From a checkpoint of a small transformer trained on Wikipedia.
Size: 23 layers, width 128, 3 heads of 64, MLP 512 tanh GELU, vocabulary 1024, 5.5M parameters.
Each number is 200 + 30 x the weight over its row's rms, rounded and kept within 0 to 999. Layers, rows and columns count from 0. The size before them is the row's rms in percent of the matrix's.

# up: layer 5 MLP up, 512x128, rms 0.308, rows 270-322, columns 0-63
# down: layer 5 MLP down (transposed), 512x128, rms 0.268, rows 270-321, columns 0-63
up270,096,187,162,214,216,241,224,179,259,171,191,226,192,183,187,175,201,202,209,156,197,180,195,240,130,152,204,191,167,207,223,221,173,227,222,226,240,189,241,151,199,258,164,185,183,167,235,194,183,233,187,222,234,209,284,206,154,207,268,229,224,214,181,161,226
down270,122,152,192,209,218,247,224,214,234,196,224,243,157,212,198,175,195,203,228,212,185,175,241,143,164,185,188,182,200,249,191,187,205,132,191,227,176,228,241,162,201,218,191,154,205,189,215,228,95,196,198,182,222,208,269,173,175,219,248,220,154,194,206,162,214
up271,098,172,248,131,162,136,190,208,274,178,167,203,187,164,212,210,166,186,284,161,221,179,200,180,181,184,138,182,191,212,148,171,180,173,193,173,216,180,189,165,221,198,173,204,218,196,236,203,171,207,193,203,180,251,227,228,199,172,205,187,224,217,210,179,225
down271,090,171,212,167,171,171,196,158,199,184,215,217,180,210,233,223,239,192,202,234,182,191,146,204,169,180,169,158,277,223,192,196,207,181,242,218,197,160,198,190,155,183,231,199,170,219,182,212,121,183,173,165,171,223,159,171,174,186,243,145,228,135,189,208,224
up272,124,255,186,172,249,160,206,221,191,193,192,209,201,182,186,172,182,211,183,196,253,184,233,249,173,173,230,187,246,199,193,208,122,178,238,193,197,231,239,227,178,206,162,190,178,182,194,190,170,180,195,228,253,264,229,160,258,250,165,171,179,157,252,205,203
down272,103,242,195,193,218,159,223,230,185,252,185,235,177,241,231,176,152,224,192,231,157,140,178,259,212,180,249,226,200,224,195,220,176,255,246,195,203,218,181,182,167,171,197,196,166,239,240,164,182,169,158,212,183,231,131,165,256,229,190,152,204,187,150,211,206
up273,082,212,180,211,200,210,202,151,222,179,235,201,241,187,207,210,193,174,186,204,274,206,214,212,212,194,214,170,216,224,231,218,249,168,163,173,127,165,203,230,273,254,202,193,223,195,215,208,201,185,161,206,239,218,205,205,153,118,229,177,260,184,173,218,151
down273,096,221,219,217,221,202,183,206,167,250,238,135,280,177,258,208,182,192,213,205,218,230,225,193,161,175,177,176,213,215,213,196,246,154,222,153,189,172,143,244,184,190,215,216,202,185,161,179,243,145,216,190,235,197,219,202,130,193,162,215,244,176,189,243,189
up274,082,208,175,215,174,183,190,174,246,230,194,200,205,210,221,206,203,182,193,188,168,190,204,199,212,154,172,164,176,181,196,231,235,196,233,190,140,147,198,205,191,189,198,240,168,137,166,198,204,255,222,269,199,218,197,196,101,177,229,182,187,169,219,177,198
down274,103,197,202,251,216,198,215,141,185,223,190,219,180,201,227,139,194,163,223,142,185,200,243,237,190,226,202,221,171,182,179,187,218,157,220,264,158,219,188,194,195,131,238,166,186,160,221,239,178,212,243,231,223,212,203,155,187,186,222,221,163,171,202,152,183
up275,096,195,201,182,199,198,186,190,234,168,181,197,216,203,168,168,197,160,166,212,239,223,179,227,202,157,203,168,238,273,198,167,206,196,169,191,205,208,177,233,199,164,187,180,159,223,197,203,194,274,210,212,245,215,183,177,218,205,198,232,237,241,225,182,157
down275,115,227,167,168,228,213,212,206,201,243,177,228,143,260,155,190,223,192,254,219,188,214,181,229,214,217,260,201,221,205,167,178,203,234,195,186,203,247,226,209,213,170,153,214,201,196,203,174,166,244,187,187,222,216,214,183,210,232,216,172,182,194,218,136,225
up276,086,255,153,185,202,198,155,214,194,253,173,185,225,149,177,170,214,164,180,209,226,198,178,196,220,215,208,173,228,206,225,185,225,182,183,217,237,231,215,186,169,171,210,207,205,197,230,241,173,211,241,222,228,194,186,230,229,217,218,274,177,194,246,181,174
down276,116,220,173,209,168,208,230,220,169,274,138,236,229,198,241,180,193,183,163,217,180,195,196,231,192,188,294,203,262,201,266,194,222,203,227,219,198,197,239,211,191,150,209,213,206,198,250,256,169,187,152,213,218,187,196,199,200,191,183,211,183,147,203,183,195
up277,098,191,192,184,171,196,177,207,207,160,224,209,212,201,202,198,211,215,199,147,157,175,232,176,176,232,191,168,191,172,242,192,166,207,237,145,223,239,247,158,166,153,183,206,140,148,179,238,186,140,218,231,189,217,237,226,205,180,185,194,159,209,153,221,222
down277,095,185,205,184,212,237,179,208,203,176,208,170,220,255,207,218,261,184,213,214,240,213,180,212,222,215,245,254,202,168,235,159,181,229,277,183,159,191,196,213,261,238,214,179,187,173,196,192,196,262,158,205,203,198,199,203,238,225,164,203,202,229,245,238,161
up278,094,273,172,197,159,145,240,118,210,249,179,192,190,164,210,184,186,180,196,172,229,179,164,155,188,178,166,189,194,210,234,238,195,174,133,230,192,164,215,271,227,209,140,203,209,191,183,180,192,209,182,238,170,155,257,231,191,237,210,227,186,217,217,206,260
down278,126,167,181,227,178,205,247,129,211,196,245,215,196,190,195,207,185,222,155,150,176,175,205,229,214,245,223,217,173,241,204,184,170,186,160,170,208,248,215,240,246,203,134,230,220,182,194,207,175,190,235,194,210,135,185,227,206,191,187,290,208,212,214,180,126
up279,083,203,241,184,203,176,194,169,220,174,187,218,196,125,210,156,203,150,183,195,197,196,250,139,141,220,205,194,178,176,215,194,161,209,212,203,163,219,208,199,208,252,166,159,199,200,171,176,179,179,180,228,213,186,282,194,181,210,167,164,207,186,189,157,183
down279,106,221,239,185,206,217,173,141,220,185,196,202,169,148,215,187,163,176,194,199,207,234,231,149,160,245,213,149,177,154,215,205,181,270,222,184,143,201,224,223,235,242,250,202,220,191,206,230,180,192,205,202,245,194,282,230,197,201,211,196,185,225,228,174,158
up280,085,213,242,190,216,171,217,199,196,193,227,166,173,198,191,163,239,178,152,196,153,179,211,204,207,219,166,237,225,204,197,178,211,183,158,150,182,236,185,184,197,201,237,230,215,188,185,211,173,232,194,218,201,252,208,165,199,204,209,171,229,198,192,238,132
down280,091,200,173,232,232,165,190,262,200,225,202,219,174,228,186,256,204,195,175,240,260,223,217,183,193,144,272,193,225,189,231,262,245,208,205,215,181,247,152,233,218,220,227,177,197,188,204,163,170,190,184,206,172,267,238,216,249,263,212,154,206,178,238,245,207
up281,105,197,215,206,198,214,222,238,174,181,209,186,187,206,190,209,173,173,191,249,125,233,227,211,225,189,200,174,185,247,177,228,210,222,203,213,225,202,194,211,289,173,181,205,242,195,145,229,164,214,250,143,180,177,195,242,193,237,163,221,156,232,215,192,209
down281,098,211,232,267,212,201,170,240,224,246,182,201,162,177,166,259,187,229,221,226,185,166,168,138,242,215,203,243,216,208,234,244,227,211,206,179,215,219,220,217,229,216,183,193,190,182,203,156,207,228,187,188,151,172,216,209,155,256,191,199,202,209,195,158,189
up282,115,207,194,234,168,184,267,192,170,176,190,194,253,186,203,200,176,159,206,168,210,244,210,233,150,166,186,187,175,193,158,228,179,189,212,196,171,204,212,251,188,235,217,204,238,162,250,148,209,240,197,253,209,177,256,192,193,242,215,203,190,241,218,230,213
down282,099,154,228,223,206,226,142,237,186,211,131,154,224,204,169,198,187,177,155,208,222,174,182,170,218,229,182,215,216,200,201,248,154,265,198,202,192,229,180,223,200,178,225,249,203,183,236,163,178,150,189,222,198,225,223,234,250,161,164,181,204,98,164,256,203
up283,098,173,209,202,202,205,263,164,212,200,209,200,155,153,228,189,219,253,189,136,133,215,239,167,191,147,207,193,148,180,246,172,145,180,175,175,167,143,196,151,212,166,165,273,143,198,210,184,231,247,216,216,183,176,193,216,163,195,171,178,198,226,177,174,206
down283,110,197,192,192,160,185,192,189,211,215,211,202,155,167,210,183,236,194,93,228,253,250,190,172,227,199,189,192,136,213,215,188,155,189,161,173,240,146,209,188,208,216,183,290,212,175,219,172,199,250,182,223,203,164,219,183,208,207,172,239,230,196,214,207,209
up284,102,219,235,140,213,241,232,206,213,173,235,220,222,211,228,238,181,174,227,183,259,199,158,217,196,193,153,173,170,163,238,186,193,190,212,156,213,228,170,225,232,174,221,221,184,218,195,303,205,185,240,215,204,159,164,223,170,213,213,208,242,199,188,237,140
down284,101,181,181,186,179,236,192,245,173,193,180,200,195,175,237,198,210,216,173,153,229,213,154,222,245,206,219,163,175,215,198,179,154,207,224,219,169,178,230,252,176,165,250,196,190,232,223,199,203,228,195,247,158,206,153,253,186,231,237,224,215,131,191,141,192
up285,125,217,218,192,201,193,208,191,162,176,179,215,250,205,207,199,222,175,208,205,224,176,185,202,173,183,134,238,204,217,153,179,162,198,217,196,186,172,218,223,173,233,205,213,165,239,187,211,183,246,216,234,249,250,117,218,164,255,141,214,193,263,213,161,185
down285,089,190,202,227,179,216,160,220,176,236,183,189,259,225,186,211,213,213,235,196,203,199,191,194,205,162,183,241,267,199,185,182,171,202,229,206,194,172,163,186,238,244,190,225,176,278,202,211,175,222,196,248,233,281,100,167,150,222,215,209,257,221,175,157,268
up286,110,151,201,167,219,169,161,214,235,124,173,237,194,187,219,234,231,168,214,250,199,189,200,202,179,173,168,182,139,210,173,220,132,145,210,193,194,239,163,179,247,193,231,174,187,199,111,224,188,185,199,186,232,197,217,217,163,221,233,206,208,217,199,175,195
down286,109,203,210,219,249,171,162,227,200,191,210,196,225,236,176,189,253,224,173,171,140,209,219,185,224,170,140,197,151,138,220,226,198,246,196,166,207,208,244,211,224,187,250,196,211,238,189,168,246,248,186,161,197,195,200,160,191,182,198,183,175,197,187,185,234
up287,061,217,240,163,173,186,150,156,243,188,185,188,175,198,193,216,209,245,174,238,227,184,152,221,208,236,265,239,199,237,199,202,200,192,212,249,237,216,210,193,229,209,257,221,141,210,179,220,206,181,208,202,199,182,188,201,198,247,238,166,181,180,195,204,195
down287,077,176,205,185,174,199,171,190,196,158,195,220,197,179,152,207,200,150,166,238,192,180,207,190,184,226,242,229,199,169,237,179,192,202,190,204,214,204,195,133,199,195,205,206,231,204,254,178,177,190,202,229,235,169,216,243,196,205,249,187,230,169,182,221,220
up288,101,218,203,192,197,233,181,176,189,189,266,184,223,228,204,187,183,193,241,184,250,209,155,223,215,205,203,208,145,175,239,139,174,196,244,158,213,165,132,194,233,150,194,191,206,236,243,217,189,208,227,257,198,209,169,171,215,184,214,198,198,183,212,136,146
down288,121,206,168,200,189,226,188,203,214,212,136,195,250,178,191,250,180,232,180,246,178,217,205,163,232,202,175,195,188,186,210,233,208,211,198,203,199,236,184,187,185,198,213,234,236,258,193,161,163,203,108,236,228,174,213,211,254,177,205,224,226,229,211,164,262
up289,094,184,199,212,160,237,161,216,175,186,155,230,152,191,160,209,153,191,199,208,157,151,181,208,223,239,234,231,219,115,164,238,155,202,166,233,204,202,174,227,196,216,204,165,231,173,199,152,190,193,178,215,195,189,266,184,278,187,198,145,201,252,198,166,203
down289,121,187,221,205,213,174,152,237,213,222,237,194,198,152,196,246,247,274,179,215,239,183,228,203,177,188,153,185,208,156,207,194,165,215,180,157,196,191,175,218,262,223,177,176,230,209,148,171,215,258,183,183,230,191,220,166,162,263,206,230,202,231,239,162,182
up290,103,172,191,208,197,123,222,209,226,194,177,200,260,219,206,242,177,191,207,168,182,223,171,217,173,185,204,199,203,151,171,201,261,184,193,198,149,132,202,215,221,170,209,172,188,203,181,188,181,216,218,260,223,209,192,200,191,209,224,254,197,182,201,173,195
down290,125,190,184,217,216,204,172,275,230,219,139,155,215,192,208,215,189,186,238,202,196,219,225,217,207,191,211,233,242,191,191,250,236,200,193,157,209,119,217,215,175,193,194,201,215,206,235,187,168,224,225,172,169,180,208,197,177,226,203,233,221,200,248,185,188
up291,099,226,192,158,224,199,178,191,175,131,117,167,190,165,194,192,197,225,235,149,234,190,139,199,244,169,222,225,174,195,181,212,163,207,179,219,206,199,201,204,200,179,207,161,182,146,246,236,130,195,233,166,233,178,197,222,202,228,220,150,223,202,194,209,182
down291,093,176,205,259,215,227,192,228,223,224,274,211,191,210,217,194,211,223,182,218,186,210,173,194,154,243,169,243,195,225,197,187,201,188,194,184,212,200,186,218,192,225,229,154,236,226,156,219,231,175,244,176,281,271,148,204,181,241,188,229,199,185,175,172,207
up292,089,232,194,164,240,182,221,180,165,200,161,174,182,210,246,217,144,233,208,172,192,172,212,222,255,201,221,197,248,210,163,182,190,130,172,198,174,189,207,189,190,204,167,175,195,193,147,174,190,199,199,205,191,209,245,242,216,178,186,189,142,165,225,204,253
down292,103,165,191,189,255,203,207,185,210,232,151,182,187,191,225,172,219,224,201,187,185,190,186,186,254,173,179,196,247,207,194,192,177,167,192,182,232,225,134,155,210,230,158,206,200,192,184,191,167,199,136,137,179,192,196,215,250,194,200,239,130,179,234,135,221
up293,095,237,199,215,172,168,256,238,148,190,213,198,175,223,184,242,192,214,226,207,224,153,172,184,230,175,219,223,189,175,168,241,271,192,196,265,194,188,208,199,274,239,195,165,196,187,243,179,229,175,246,205,197,148,185,222,201,265,197,213,166,187,271,226,225
down293,102,155,187,214,182,178,190,211,187,243,200,170,247,264,217,267,175,231,186,130,193,230,176,227,185,215,142,235,220,204,186,241,213,209,177,189,169,182,217,233,205,263,221,233,192,161,221,189,220,168,180,219,164,164,180,231,173,222,206,226,225,198,167,185,175
up294,094,166,209,217,193,176,204,213,262,186,204,181,151,218,195,204,185,185,181,155,158,138,196,203,183,199,203,213,250,214,210,208,200,181,180,255,167,188,232,197,185,217,211,164,255,204,234,264,151,202,222,234,228,202,192,176,213,242,220,246,223,209,238,222,216
down294,109,219,159,222,175,181,208,191,204,198,168,159,211,211,191,183,183,200,168,152,239,170,198,188,212,241,235,253,217,233,243,208,168,198,224,180,258,194,171,191,223,183,191,153,203,213,231,266,212,163,274,201,202,187,146,206,210,202,228,242,218,222,261,135,248
up295,095,208,192,178,192,209,207,228,231,150,161,186,223,192,220,229,255,202,222,220,232,185,118,174,180,239,200,228,238,184,207,185,190,171,182,208,218,175,191,144,204,185,175,217,173,198,208,194,165,119,222,191,235,198,234,203,222,207,208,182,215,148,227,210,199
down295,095,152,239,214,216,220,205,192,207,273,231,178,157,220,195,193,192,159,243,212,161,233,214,223,218,176,177,131,197,228,157,203,197,217,239,152,224,247,217,242,152,179,287,207,178,192,193,238,233,204,215,132,208,207,216,184,177,187,204,207,194,179,202,167,216
up296,104,213,188,244,200,181,255,213,188,232,233,266,206,190,185,171,209,218,148,167,241,187,160,209,162,245,236,212,221,148,177,196,163,232,204,178,217,177,247,197,213,158,156,178,192,266,175,194,171,187,203,258,187,213,227,189,198,177,172,180,163,211,195,228,219
down296,095,164,185,219,171,213,197,248,182,205,205,202,183,129,201,179,220,190,208,246,165,157,190,156,147,241,191,141,215,214,172,186,213,170,168,101,218,154,170,178,164,255,209,207,201,262,152,192,212,209,156,216,226,187,192,207,197,187,223,185,195,186,270,225,202
up297,086,160,145,197,196,205,216,207,238,220,223,194,210,197,223,163,193,181,199,221,178,229,140,170,221,263,187,247,189,231,257,163,162,192,182,165,202,211,230,139,146,207,259,213,168,204,216,211,159,191,171,190,150,214,187,192,183,185,246,143,228,181,233,158,184
down297,093,193,199,193,282,200,172,162,168,159,162,150,224,153,230,206,205,163,159,191,162,152,181,220,166,198,256,193,216,204,175,242,228,187,206,154,163,206,169,190,219,201,189,223,195,175,192,227,220,179,254,231,188,204,152,244,214,163,190,208,115,172,176,165,198
up298,120,240,196,173,231,197,207,170,217,217,230,188,213,136,220,225,176,235,191,144,241,238,236,239,235,228,179,193,218,235,192,232,153,146,166,194,226,189,222,212,241,246,194,242,189,198,207,146,208,193,211,197,276,229,207,171,216,172,183,189,174,192,154,220,154
down298,116,201,215,209,228,172,195,195,221,248,168,174,210,175,193,200,192,218,227,209,190,250,261,206,242,210,206,180,188,219,199,240,216,166,258,195,228,154,201,189,224,183,168,211,147,199,211,159,177,227,211,182,184,246,216,177,195,181,163,190,185,152,157,244,209
up299,096,162,231,203,208,180,182,194,171,204,245,212,196,195,225,208,182,178,175,189,198,181,188,232,198,180,217,164,205,162,210,270,203,171,165,249,180,169,171,200,215,232,147,200,196,181,224,182,128,212,185,241,198,166,185,194,193,239,204,180,201,230,205,202,188
down299,108,201,206,231,244,189,213,179,218,197,233,242,170,134,228,180,185,147,220,187,208,187,203,188,218,181,201,163,191,219,211,219,223,223,176,241,172,203,196,246,220,190,160,194,172,191,166,186,209,211,128,167,181,175,170,194,197,228,158,213,201,238,235,208,241
up300,101,208,242,236,195,191,231,176,211,132,230,216,192,205,258,177,193,228,210,263,219,212,152,172,173,220,205,202,164,185,182,153,114,143,172,205,199,284,203,258,207,249,189,192,236,244,224,198,153,202,234,178,191,217,183,192,171,198,212,196,238,182,194,165,171
down300,109,185,214,204,179,176,208,200,213,158,212,160,218,249,170,240,204,252,178,260,208,202,190,168,164,202,167,197,210,194,203,131,179,186,270,175,183,198,180,195,219,204,250,181,214,170,142,225,169,184,247,168,178,228,151,230,211,233,214,248,249,179,187,241,216
up301,124,166,204,184,203,169,196,152,188,201,254,177,207,172,197,223,202,194,231,199,224,177,185,214,202,212,213,203,204,244,184,202,150,156,156,210,226,169,193,174,242,195,266,208,164,212,205,223,251,189,259,148,253,194,191,218,214,220,219,172,171,207,209,176,197
down301,093,200,227,210,238,227,193,211,208,224,213,208,203,181,123,194,203,188,161,199,203,209,158,185,169,240,223,216,229,202,207,159,178,255,238,163,177,144,200,221,224,156,219,155,209,195,234,217,215,235,133,161,134,200,180,234,206,145,182,219,193,122,225,240,220
up302,106,197,166,192,262,267,201,206,253,162,164,181,282,150,238,193,219,179,209,199,220,231,223,232,221,191,208,185,172,276,159,175,255,140,180,219,228,213,245,225,190,213,224,195,188,219,148,147,181,180,208,212,191,172,211,192,159,185,201,207,170,171,207,194,217
down302,104,202,223,166,194,235,165,203,228,214,266,204,194,185,238,198,193,191,217,220,207,206,190,150,205,187,249,170,168,192,186,196,237,181,171,193,225,201,217,190,200,182,154,218,220,185,174,215,199,249,227,187,183,174,255,182,177,167,200,190,180,212,151,150,234
up303,093,215,206,150,217,242,193,223,209,199,208,243,221,181,179,247,194,235,219,224,204,228,196,224,178,184,187,204,115,239,194,197,142,204,214,182,242,231,169,148,170,193,203,195,178,170,172,246,156,197,226,217,250,228,173,206,203,161,192,226,249,223,236,197,210
down303,114,203,195,210,218,197,239,193,189,204,182,214,140,168,235,222,176,223,247,211,198,202,176,236,168,203,244,224,206,144,218,180,154,174,198,237,167,182,192,170,186,145,171,170,215,182,202,229,219,219,208,243,244,163,181,208,155,168,203,218,179,233,186,211,192
up304,105,158,198,199,201,172,195,218,219,200,184,232,210,179,244,206,185,233,230,178,191,219,198,198,226,222,197,200,196,182,165,196,151,209,184,171,216,173,168,123,183,234,176,210,165,269,212,162,269,243,188,246,220,189,242,184,235,218,167,225,208,245,288,208,251
down304,112,230,166,226,142,225,228,185,156,184,177,234,157,224,217,170,153,171,216,184,136,243,169,242,250,238,174,210,203,145,232,213,214,207,190,210,199,184,138,242,194,186,200,213,174,208,173,180,177,177,234,204,135,195,153,199,185,168,193,207,156,168,182,241,246
up305,099,165,207,201,232,199,183,165,197,215,198,161,208,134,261,228,141,185,142,191,177,241,204,184,219,174,190,188,199,185,244,205,228,204,164,193,162,168,256,235,175,157,166,240,174,165,204,173,172,192,202,174,146,222,213,180,244,238,184,219,263,196,204,164,174
down305,098,260,209,254,219,207,205,207,190,145,221,231,199,230,154,215,234,158,175,211,216,191,190,198,213,225,227,259,234,233,220,206,217,214,164,223,176,171,180,235,242,201,182,197,227,216,213,131,217,232,200,237,198,224,189,213,68,202,172,231,168,241,224,216,204
up306,103,219,200,167,187,230,221,177,154,169,241,170,214,199,214,166,256,190,185,213,192,225,197,154,199,197,216,167,201,198,169,169,195,196,166,131,190,165,172,183,205,187,196,199,192,169,214,230,139,199,231,206,222,218,213,146,152,199,228,197,138,210,207,183,156
down306,093,166,232,252,216,250,190,241,179,172,159,258,237,189,156,197,180,226,202,182,171,212,208,208,224,199,188,220,201,233,175,233,218,192,216,224,191,209,138,151,196,216,188,156,236,181,250,204,165,173,178,235,163,153,165,176,245,209,278,204,225,218,147,183,225
up307,103,246,179,164,241,155,260,170,140,219,170,199,180,196,222,171,144,164,210,186,224,241,219,201,220,168,170,185,168,206,185,219,208,166,241,166,215,232,187,224,184,231,190,220,216,247,167,230,230,173,207,180,220,191,185,217,238,170,173,164,148,221,197,196,181
down307,092,170,208,198,172,168,242,227,184,268,201,197,225,266,187,175,158,168,260,178,205,218,205,232,224,222,231,207,191,208,215,243,177,223,260,236,176,188,219,189,205,212,195,198,216,272,180,200,191,184,158,224,155,202,211,201,197,181,202,185,214,153,231,209,202
up308,110,200,179,167,219,227,184,179,185,159,230,182,197,212,209,209,186,160,190,214,262,174,193,220,180,185,195,211,203,186,166,210,171,170,242,196,169,197,218,185,266,234,224,211,192,187,168,204,239,221,163,241,209,199,221,219,218,230,112,161,164,267,158,201,201
down308,090,209,179,215,189,188,178,223,162,231,169,224,195,235,222,208,230,156,225,216,201,176,190,229,224,208,221,200,208,201,180,152,255,233,282,180,214,199,186,158,229,211,203,222,191,228,244,139,243,184,156,222,202,220,212,172,255,226,184,163,208,196,164,171,234
up309,110,243,211,178,214,222,194,231,139,219,185,225,226,208,218,240,282,206,205,218,219,233,241,147,154,145,201,199,168,207,188,220,184,203,204,214,173,182,251,160,154,124,155,188,174,213,229,153,157,181,231,182,230,172,209,222,188,138,184,184,123,152,269,210,191
down309,121,226,226,186,194,200,186,204,219,170,140,220,185,162,144,151,219,251,222,276,217,214,207,193,172,91,224,215,220,231,150,216,236,167,201,181,168,212,198,204,156,220,190,179,173,236,202,204,196,224,188,216,192,180,228,213,197,212,226,169,171,157,193,195,202
up310,092,284,205,202,195,193,205,213,179,183,235,131,175,211,226,192,207,239,245,210,193,161,237,180,198,163,209,192,203,160,185,227,172,211,215,175,171,223,174,194,212,193,162,120,166,206,192,229,223,202,187,223,211,215,204,208,220,236,175,204,206,201,214,204,162
down310,116,201,256,208,182,190,191,210,164,271,148,119,209,209,200,198,189,293,235,252,179,211,263,162,178,209,239,282,188,189,238,216,181,239,266,231,181,193,187,189,219,241,159,142,166,182,217,218,168,196,182,234,190,219,207,213,194,212,211,173,253,208,175,195,238
up311,094,174,209,189,227,206,244,168,214,238,210,189,209,258,203,157,206,243,248,176,222,202,163,228,187,199,192,186,188,263,203,209,179,205,156,205,137,208,223,232,258,169,234,200,160,250,231,191,164,201,245,130,131,209,240,197,197,181,204,194,177,224,233,198,222
down311,096,152,183,197,200,174,228,220,218,173,170,276,156,244,214,203,156,187,236,238,227,235,211,221,231,198,228,189,240,232,232,177,192,229,205,248,178,220,173,218,201,218,255,207,153,229,204,192,249,137,219,219,200,187,206,207,245,188,209,215,191,196,179,205,223
up312,080,182,207,237,152,234,196,159,193,252,143,148,235,196,144,172,203,163,181,206,176,203,200,194,210,262,177,132,217,205,247,181,243,212,164,237,169,167,205,245,200,200,177,184,198,178,170,209,170,207,223,201,158,199,193,190,230,145,197,213,194,203,173,220,181
down312,092,253,254,173,214,230,225,218,184,154,157,241,193,225,157,178,167,173,201,167,203,216,203,210,190,231,210,261,211,220,236,183,179,263,199,214,226,200,216,229,145,216,184,196,208,192,202,174,209,240,187,185,200,238,252,289,213,146,176,248,187,181,238,219,193
up313,097,227,210,210,245,145,208,214,230,238,202,238,177,215,213,194,186,194,182,207,177,189,277,236,190,194,246,217,201,248,226,212,146,154,204,224,180,178,241,289,237,197,175,197,222,193,196,192,218,187,174,172,245,207,201,184,196,153,184,226,174,163,223,206,243
down313,097,152,257,237,232,223,232,219,285,262,204,145,174,204,156,231,192,186,216,217,207,209,157,167,181,177,216,231,218,223,156,227,184,178,258,187,220,158,215,213,203,191,217,211,205,194,206,168,177,194,183,157,237,178,207,220,246,231,232,132,189,149,212,187,207
up314,111,174,173,186,153,180,201,174,162,156,200,228,221,185,176,210,200,169,174,149,140,231,205,203,229,208,185,178,191,207,164,151,204,144,192,193,160,179,250,212,195,149,184,210,192,184,161,208,134,206,209,147,168,199,218,168,191,240,152,232,203,205,200,186,191
down314,091,143,200,192,145,171,213,161,214,207,229,218,233,212,169,184,205,156,197,174,185,194,242,208,224,201,197,208,246,198,212,182,168,210,247,220,179,149,285,197,262,193,194,216,244,222,251,238,173,185,154,175,158,223,230,194,241,259,169,250,220,171,256,223,252
up315,093,258,231,156,209,213,183,216,162,176,200,185,141,165,241,197,161,196,258,174,212,244,265,165,188,195,179,194,223,170,194,189,201,205,208,222,185,250,227,181,120,170,193,213,187,218,177,204,153,140,240,203,226,198,205,186,211,159,171,222,232,191,236,159,212
down315,101,194,223,204,183,224,202,243,184,250,174,161,150,233,264,203,183,194,244,187,219,239,215,218,218,210,178,170,261,141,209,140,187,217,229,196,172,238,181,192,137,127,204,193,208,222,213,185,224,183,235,220,209,174,233,215,176,244,230,203,233,188,159,212,194
up316,085,209,205,196,196,263,233,205,210,209,242,227,221,235,158,167,188,214,170,168,129,244,210,256,178,182,227,193,192,195,215,197,220,195,222,228,147,180,201,202,197,232,180,188,168,223,203,151,221,232,130,179,246,217,154,190,187,174,181,243,207,229,193,219,157
down316,085,172,223,214,206,195,226,225,188,178,225,205,223,227,206,173,201,212,195,211,205,188,196,192,152,173,246,232,294,201,245,161,139,160,205,222,263,181,234,197,209,127,168,184,188,216,239,211,192,239,231,203,161,196,183,237,217,212,209,203,225,187,251,233,170
up317,105,218,220,196,216,219,244,170,193,216,215,182,218,220,147,145,139,211,186,177,211,211,174,223,218,181,195,214,184,179,253,189,190,135,144,192,208,227,249,156,195,233,226,221,198,206,216,214,228,199,189,184,202,208,146,201,148,159,230,234,194,190,185,201,192
down317,122,205,216,229,218,222,155,172,188,173,187,202,268,215,196,201,171,177,144,202,215,206,175,177,215,204,222,177,184,237,208,206,237,209,113,199,234,198,218,144,212,214,238,240,212,234,217,187,240,194,208,182,180,227,143,253,196,176,202,204,206,234,192,169,256
up318,097,214,225,144,232,164,177,219,266,205,209,266,178,208,162,275,207,190,158,194,179,212,220,212,175,151,194,246,159,203,191,243,157,198,212,208,242,210,207,242,210,206,220,215,180,206,169,180,176,154,146,191,238,196,157,217,192,184,197,241,178,217,215,169,235
down318,092,185,184,211,235,182,246,237,206,197,246,208,240,181,167,193,175,199,231,154,210,251,191,197,196,213,205,215,177,173,191,169,133,195,233,187,179,174,162,133,221,182,200,221,200,148,196,181,181,225,231,158,213,190,199,204,201,243,188,128,175,160,198,179,169
up319,083,203,244,214,169,207,213,226,223,197,187,217,199,227,180,132,213,165,216,240,181,154,190,245,185,178,204,185,196,142,241,242,199,227,197,244,170,127,204,164,211,193,232,189,248,200,143,153,230,204,167,232,150,127,218,169,169,208,118,181,170,250,221,233,197
down319,103,174,239,220,154,229,243,191,178,253,223,195,233,168,209,227,209,159,234,197,248,183,192,282,246,220,187,191,197,178,246,210,216,236,248,194,143,175,193,172,202,220,202,187,185,205,171,140,180,201,201,257,188,169,256,203,174,218,180,151,183,169,157,226,220
up320,096,205,246,142,190,222,131,215,185,189,195,190,145,187,166,198,181,215,205,227,225,161,205,214,174,218,187,215,222,217,157,185,161,209,180,253,208,161,170,190,239,137,227,239,213,196,221,194,217,246,252,125,188,227,244,179,235,204,186,160,136,202,220,193,140
down320,113,213,226,136,215,210,204,204,234,241,221,167,138,211,201,258,199,131,254,252,215,211,187,201,224,233,198,188,204,213,202,160,261,237,206,189,182,183,154,188,182,222,198,220,215,215,200,249,245,161,170,193,121,203,254,205,231,184,202,167,193,171,215,223,240
up321,088,210,178,182,225,184,215,206,217,168,195,163,207,193,181,167,221,215,203,171,136,227,222,253,167,196,251,244,160,156,157,198,164,122,162,167,156,205,213,195,182,189,155,208,144,240,204,201,195,220,259,206,196,219,228,209,247,151,228,203,254,258,182,200,213
down321,105,237,206,224,225,188,225,202,218,164,156,109,210,206,206,183,254,186,195,201,171,267,214,158,213,217,262,207,238,182,160,195,181,187,177,269,204,189,207,222,186,227,186,213,187,171,263,244,178,219,227,208,188,207,247,196,225,207,220,207,248,212,197,153,166
up322,095,177,202,176,159,214,255,230,230,171,153,222,178,239,199,160,241,214,182,196,199,180,210,182,171,204,215,184,216,170,216,203,203,206,257,166,171,185,193,179,265,164,179,170,180,197,247,204,165,242,202,223,240,169,181,231,244,205,176,151,196,220,214,202,245